Weights of a small transformer language model: 2386 steps.
Each number is 128 + 32 x the weight over the matrix's rms, rounded and kept within 0 to 255. Layers, rows and columns count from 0. Numbers have three digits each.

# layer 10 MLP down (transposed), 1024x384, rms 0.0353, rows 373-395, columns 96-191
066159092135165140134110133155126119125074101106135208071099098164143155124188128146139096138137098134163141101125118162130200135105173080115134137156076119165162147124120096078131154090108101177112124159129136086147151100099145120152125116136101141171112131137108172154122123089142123171
117112143175170078147159136136175091101116079095108139063067151098105131125075109111116109125087170148152154156176155167152104166080146134118127154089096121155160165142146145087104159143143117099099133126148101138162069154151141143141100117168133162143145134087167126130151115213113077091
141138190050108156105080106192083135136109114150087129120096079084084139129158075065146082102109113158119061147161127152129120139109140158124129120094102126087124172124092089088113136094098050135081189151159076159139207122141111124172075120121085103151133155105143143146128109105099101133
120068068138163094123128110117140142143115149120204051159105138141134144129141095152157097138112186081126177142104113113168091134132122184099132135157125098154107081137185116138138096121109114199137175138102100137114149151093200155100144134108080123091132132124130091094152118158139112136
113211127131175128154124163113124156078188113127140119120124131103086114157132138070126150094136090160124094124119135062095052100109088164154120102101086125109180136114075065122068154114114112129101109096138199087139200134089087149111157154159128150138069121156130130116109136098102096096
116170119132111146123101153118116132145153165117155161090147119099096162126181156139116132143138150124124183162110101147163145186098154091121130135137140053112212111148168154138085111143150142103128119186219145161150115106167076165135140121158155118140064135091119129089112128101130156153
082122070145119180085111156188149112090075064109091178154140161141092135129162144122243162149088150119128109192075158139115148100096130115095150141160103064092109186120175108141078083098110116122101130098128126141116163096111158085095092121132135201111075117108137169066101136156107119080
099127125119061095057139131104124164096083136162068101072117152141139175119169097127049138093185163141133186130172121138144123145160132157151138113129232177191167115156100045093097117128170146164100102117063148148105139072123072189117116146136136166212141119143175164124122149171080100113
106119111081054146105127101122150132115143140108160112092117103128100095112114108128122140113174179127089121121127107167132092111111109149105094113137181083132089119127106129166138153165125134153143163104119168122191113137143103135101148122136147103190151159124142161039177132141063143146
103096148140132089122154158089124152166069126199115082097131096174174127128139147149106185179129134160130089089163104101100152099093151059120140105152129150114145157121139114165146126159088143111155199108133163085136150156166147160109135165122149111128079178112118151187121142129129091105
145120084108128151118138070154085159198151174155150127161108161171106149089108218110136085142131127091147051107123173120159128108145144117146146167080130142137040120114133064127102095122134091050117087159156120149156127142121105101161062104113097092084055189175161164118139114138122104200
099111122157143175114161092127167068139178124106065128129100081141114124147149118160139093146185155097175163066093089105110140147131098117071119126133143155109183106119106169144105117123124173165138073105105118175141111096117135202115160130153180129077103116130168072189129205112092092158
119148124092151160169142123083152184115194129124077089140123129133128109089073136210162123107111116085120186107142119128124114130132126087137093139095064118123111147128143073128095163144118124147115112099122117178125142141155210098121108093103133149115130105151160152162095114088134090119
169151175124134176178130111138154141149134167183100127120142140068142139106142160042144095156138110120104108104150134096127133092137170146188105142133161118163132147055187131156050190178166108120131155111131139150170120102176116160228156083155147126115083129101098156137198127125126081080
104113075111091121080125109068163196117154128104144123094143115135099091089123134117123112143143132163069102171094155165134156123109220121202096177124122112182135161145049086109195068121132148108133144173110151096142136166107135166114158105132109176128192142068132114089137172106094086162
109108111164178179156140154132177133081083182097124140094084141121156120077113076113095082074073161094135118179143114165075091152107144126116114127096122157172191107107117111126150113110048083130155168171119146128119136149132133109162123091122108118134112150189157162144129145150172139130
120131129155081157092186137171095127151165163117118134153109125154116120142135145085056096160102134177142119119156126084106137167132143125174173111061083131162066127093109099115153125091098156094141111146130109121058197105145142132153173139170127092111043127120107113108098120144115082134
116140205080101127114143089150165107101159127133167124089150178115101165094131132135111071139147093108132087098201151114129115152110107060157190068178101083103112088115112119138114176113109129145109062094189155065066113113142165138104116082071141138137119150112112138157107196128157087146
139179106081133188078106123100151148068157144177092171143121181100156120138106141113036116147139143080165130122168101148105174130127135142065146121110104139087146099145119103172125082124100125179172107073155068229135068141140135117129107165096143107109159120145141161136124137113152207182
098095079138098087155107108165087144120085122150195149146145155106093132151146096107138126198133176146165196109123128113116138122124108138115167175122114115106102126181137155109091075116125122099164167130150118099144106144130139069107166124112143121159110104152051107147099118131159121184
152126117102107133209102102153105100176097130094108161098112166103122125216105139134101080092152105154115163149141157131107098144134133143122139081118142070143145094107098139159083077159103153068155100087072119155131171110057128127143103145177120126170096120121121166150110085074163101202
099125140158082122104127131095157111133141171151130141089120170074138137080121110144202142121118179068128080123098070128094180094139098156153178128122084159109157146162145136179127149161099076168168071182138169120126032153113109115093076153143128061130144153074162092113089147174136168145
119138034158087155123156136161167203112134136134116115183096141110151191118056152138076093105151131133107171190106140141102132181128201140126171125208143143134035117191111126151151111100184144142115121139155126149132176083148127179117084162111136091088099160124118148150152146108143090127
# layer 10 MLP gate, 1024x384, rms 0.035, rows 374-396, columns 96-191
150087090119109089140109153146092121165096146176132112112167192158138109128136186163115136099113164104124112169150124112162121051114094127095104175121108111128123144143104110133102152054164109119121123093102165130084128171149177172112178130125064133143120079134093139109106140146125151088
089110153182100153174140192149093093110079137114126154125129052133150119127137085095133144187180098115169146134122129083148184127131170141099137151089140104098171165152136102128090164164129122183135186113100138122124083116089181088125138113127114163078144165126149077099145130149129136121
162134142185160168160121121091171135158168110111139122158108162103167146180150081071107164120159134131126116139128154177085133112101157157111153157094151102184105130138135128042128152131197051125162108150136138105153170101171105124123120139136103174147185103142105164154106055148157153154
139144112133080121124131093093169162109094089121097112074121100147115143083114095126108161183187125122101111130152130129171135079115157186172093158130107173161164140082168159149120171135117094142147142118154134146067099151153126060107115140105162117105104126126098145188162175158122124075
128147110108194071160150122063089092131080115153160167148200103119062148148153118112102090090198134071129159163124155135129155129171136128116073104142167149104123188110145136074111122188097135096155150119129147195061076117112107148078132110127114128103149150100137183138121165189120123135
129129125115138157066089085099077158148121137137113130133155142163155114121149083064149147137137121104080153126077130129138098151128114151056162160173122138117133138092124154186089092095158139119132124114161103116134134134064168049163204057185067159068113096165079061117109147202123120146
152074122139146125121092193095190094076130144157169094099142193080086145139151123096094122167100083115134151134100123113158113105139142092128101093145091171158130088165174120167068136171114088183097190144086141135131141180091171086127142080129059150187135100155074136142153125153129114170
144142122161170135131169135142100118209143136143173140054089126102134176118156193096094091115121092083065132119124174125079073127126183106162129175145156168113187177104114135151116114108097178157150113126151091142109173104112120138092121147120139125121123143164135157147145213145154139137
063136134114143102127173125106182128162134137114117102105122127136100061189101128143119108139133104122130062170116157128167136102141076105155135083107159117211119152147158145114116114143112127154112136102093107170140159140117135105155148087115102157074127104164110177113146162122059180070
100082095094137134151096159131163118139114135139189156149132077135122097175128098122101147078147087099130109075095132135175040129087114154182094130138096092109170145134176094111103187183134185104120132131102133116120161185108150112093142133140105118151171123124148097146169166169143098209
081122112168096155115102115145129098158117048155174150108109113112080086174139104149043143112142100086160214091110157101139096125085132160125092157180125163146060170103108125132122139107131168098094134127089093126079124115110116155094180099161148128117119121119116158127129124182117142117
127106149143111108148141137113089087165120069190126121160108156159135115075076120104164170155115136100121100146102144154123131103120166192140156148136134075105099144138158120150154139115129097145083153122074117154138121111107091161163073166193112085075125180171164099091136111158114127135
098152129123120121121133160106113102125142142131060177047130112122079080096132108151115153127117098108099120135153130128118099138102083031134184102149093188078114138152127106115121132196155073115106106099129120111158139134130057113159132089110113089145104114094103106107131138152102144068
069115102129145155159116105036105136153187186129129115130149111062052084089168121145186153130164122175134110139141094146188128103148159117125191150100145089071130077162097129171079133095141165088165154169103107148065109139112108091132178077136171146102108100170087142196179148139164145188
146116098150154090135149152131170139109075143105120126119136110092159154082103126145152123105122136132152089122143055114095138108138150123129089126098190127160151132165102103143128134131162170122131146164165128168082115140119097079121178196072132129184152132131134097134109150161138143180
147128102136102171167207099155125113134113082098113156109122136135102132173099119123099146159091156107135166080094136109148157108039114161171076177092152121085168133075171154118044151136104109122158107103187122163115120123128140140134107100132096166126095182128151163145090120151128197147
128148083077155126125101138128183093170114158106131138125139104124108094123100088072148162111139103068110129164166169062107076234111119118166170087127104139095079201171126196217090093105118112161166169113144164090093058149119136163125146112214124067136132113132149086087115166162127152106
130186095042208137117128122152038106106139106203106101151127158184111098098118133111153126157083151189171207133093104149141134184156134128117073119149103177120105174157095137079141152069151082090069208085155120108175165125127167068110185130137099156053141071111060163141123202157105109142
119115092115109137120105159095162138190108081085083151117146133126153135157154088141075128173068132194118066139144149097145139139066101081098094119148116132191115139139103137117202146187178117094143114125160100156142143120117123112082181178063137132119087140096116124102070107141107116167
126172115129132113118153095104169107174092156077100135113105158146199175145097128105106166103076138126143096109099094136074161182179150135137162117080154109175158135126082069130140124099104202160154093125094093121125134126122142078128078120132110141092170147123099158128131130127112098134
116155169146137114132126112125192154139191123107136123170161065097161037120180176113159173069185157129072120149086076127186085084167132120131103141126137213144050113092097163118069170123154129163155079162058124130156102062128165143094122107152180143145111126066178105122115140140152136139
125111096147146169071061141120142174091119117131154123148098193096084122117122113136117133191146122144122101074089126156127079115121155144124127109094149134125118106117166149193143124103179073146218117138111118135113113100096106147069115124094032087134123152117157160122145099099152091170
156167143117097119127149121135090089139114169179084055144142043093164120132200180106168118119110146155102097183148107144144155126091125099126152194107158131085178138111153105089099158154157081160076116141152049113124074105152123073154120119095067097042085086109139119103117109147131240138
# layer 10 MLP up, 1024x384, rms 0.0355, rows 374-395, columns 96-191
144171157184146057059111165117167116133097158137203182157104103133150118134160109114168130098122166133086106182151084116106118150133113122158135175134145138110168164104139164095108160092125194132133134113111094150116123125152152103134176164146132119090063124148129132154110157116121114138
125087075211158049145119130150142119073128135145135054103151163121123150110116133172123090125107113141144143127170132159070140124156109090160202127149087125211014127130093088165093137153178194111079127116138083133063125079166140102079149116102175110173081112138146130118105080107119150188
128088089102157135131188123111159092160122112110090164192119066116109156076097095118123170068121157177067097100119143136170102121155094167150119124086095123196018118149122120178095111106120181095127092112121097109142158166131105133115098123134137130147183149186188113115076121135156117167
105065111139123111171179143120163181127195125154137167155118196146120135095093153119127108128104117132136131129132155119107115121129158070122161171094147141107194180144118142104147076056080201156104125114148109106153090140116131165190065071100112122117112192146153060126133110138200131155
144120150093097159126159132164156091128107159123175180142132108115153106125104192156124079100160164115118175094086134136082124120145107112067073161076128215148151116155179115110148148125119167072059155073120077153114141116107116111082072122102140148102089176131141157145159164075195090156
121143071121130118119093106178117120109183077130096116108151177142129107116100120143159141101027203125085165143112113145126126132088093110186080111135153124167170090156172117166132179122129146136150166128129134211193083150080088077074148116122088126099188137115160171153147093182115135118
124086058089131106162142102139160170152207165152053181120078160118158096171139144124085141145086118189129114116143132194168131151161093209105090107127097105120144128142078161183085150137152194118132173156102157129145125105125097109114068141142080106135099125168141163122123123158140093198
139118159152130106121084126103100094149158109118130114159096101092174126142138123123099130169119130146111101098156201108090076122125131093130152102184100140127109216126128066131121126141152156113119079093149119154093137123136077103138141177141114147145121108167121109128158124125078157174
166168141207176105173095105088139151141106129124114129087119122126124164116133102146160087124131073102161204087156140128093137167068081113226101068078121140134193118062144089125142119143127113076149115186133147118117110140147135127096162175149107167144089152093137126135134134108139143148
090126112127123106103116141139133146106134171179122103144129090142131113130155128112128114114144113063129103182124150132119160189095138163101107196129114131138131130118091166116154130153159147041111126130136159093136131102116200112061118146112136122084165122136083125109121097147140139086
125150145135109115128141105088172102099171116115078074105126102129131128135164128178084135097078139150155206132127131115078127130136105088147108091122082147150089104095095101115138155143195121175151168128106081091125138088146085136090138136110106110135085085073129149156211147141108081163
131088155131096112136161189130103086083151116091108111152152131120128077131119080158141141129152121136163144099128054126100125138113127125123105133159121134114150113102062143101096168197170164116146145166126177165086139141125167116177173158132106107131149111088083173112137108147182107168
152139126108156156162175098093153136119109100151188087168162156132085134089138135095080097140165155108082141178177220090088144146132143201092062064186164137158115170082146075095107145154110139128139166132091101079176101141116112112090098150096118115070170124096145137192066085141183118056
087125087143109094138086116102179086081184161140176132103151128210173164200148082101155145099174157104178142150158155168169111160151111129112094176079138141209119162135130113133146098145098115122212127100130134108098133090093120072070115101133068118153123144075116130143111146115079115101
174100128129113153161160096164105091124118150109119170084140172093141143096118085110098114119172128136138123117118123102128133138161101142152138140138110088100109119150085084148095106158108127145132150122144059152118122042100115067066112126119088168173127103143089124107175125136138133156
093159110109070192133168137172142106160164103140141120121093158124112097148134108102106110155170073160141135124129103092168144084064120107104124185105193109128115128084167129128101120154100158140084129155145075130112101169142209169133102132078173098066129207127140136120133066132131147138
130074120136148125084145046084094156136155103088081135152158144104178161107158137106157071097104124132111095049113205117143124174166097077109125069126181115153172146170136131128117146096128174104147105140124107193158132146166199123169122118090134164129094161120114150166121110103151051109
118129079112174121155114175111127155042138185104062147150095119109086106166071057105128103155173147124130129064138162118085176156081089089140190148185096152147091128116100104106120070103114110137171137127165105161104089079124133132170102163137123079189109178164162119072192145099132182080
139155173099121086145191121103068118145145072098167144136111124195125110094122110081116103148169118098168155123167057140152118151141118105154076092054123129102134114135177160108159130081096070113107086076149059106117114127064142156044137133098153116086087157129100144130127138151112059105
087112098075157125111153130126127116163163083141170097061139142152122134136132087125123137163135084156131149116095131151135084149149073109085132116075116114143181180047101132098119170155110160124154144154155122156144108121118167154139110182106142100112128163115135125179072142064100140166
165129112146110091139166146100132073117142080183108170100165131174192121108104150173124150125138100175141199112175160160118112139161126116138145139177162167042108121141138160168096136095112113126175166226086129145157120106132135135049119138135165094135132154149118134157169129151106104170
153163126175137111139134137111145126210117162148114143101101128121114156130150125102152170115135136141089175134100111139136123154138054105142115147165113124155096184124146083159145118143175131173144155097092151099099097151111105084109127123105114126161103140181140149114114109152144169150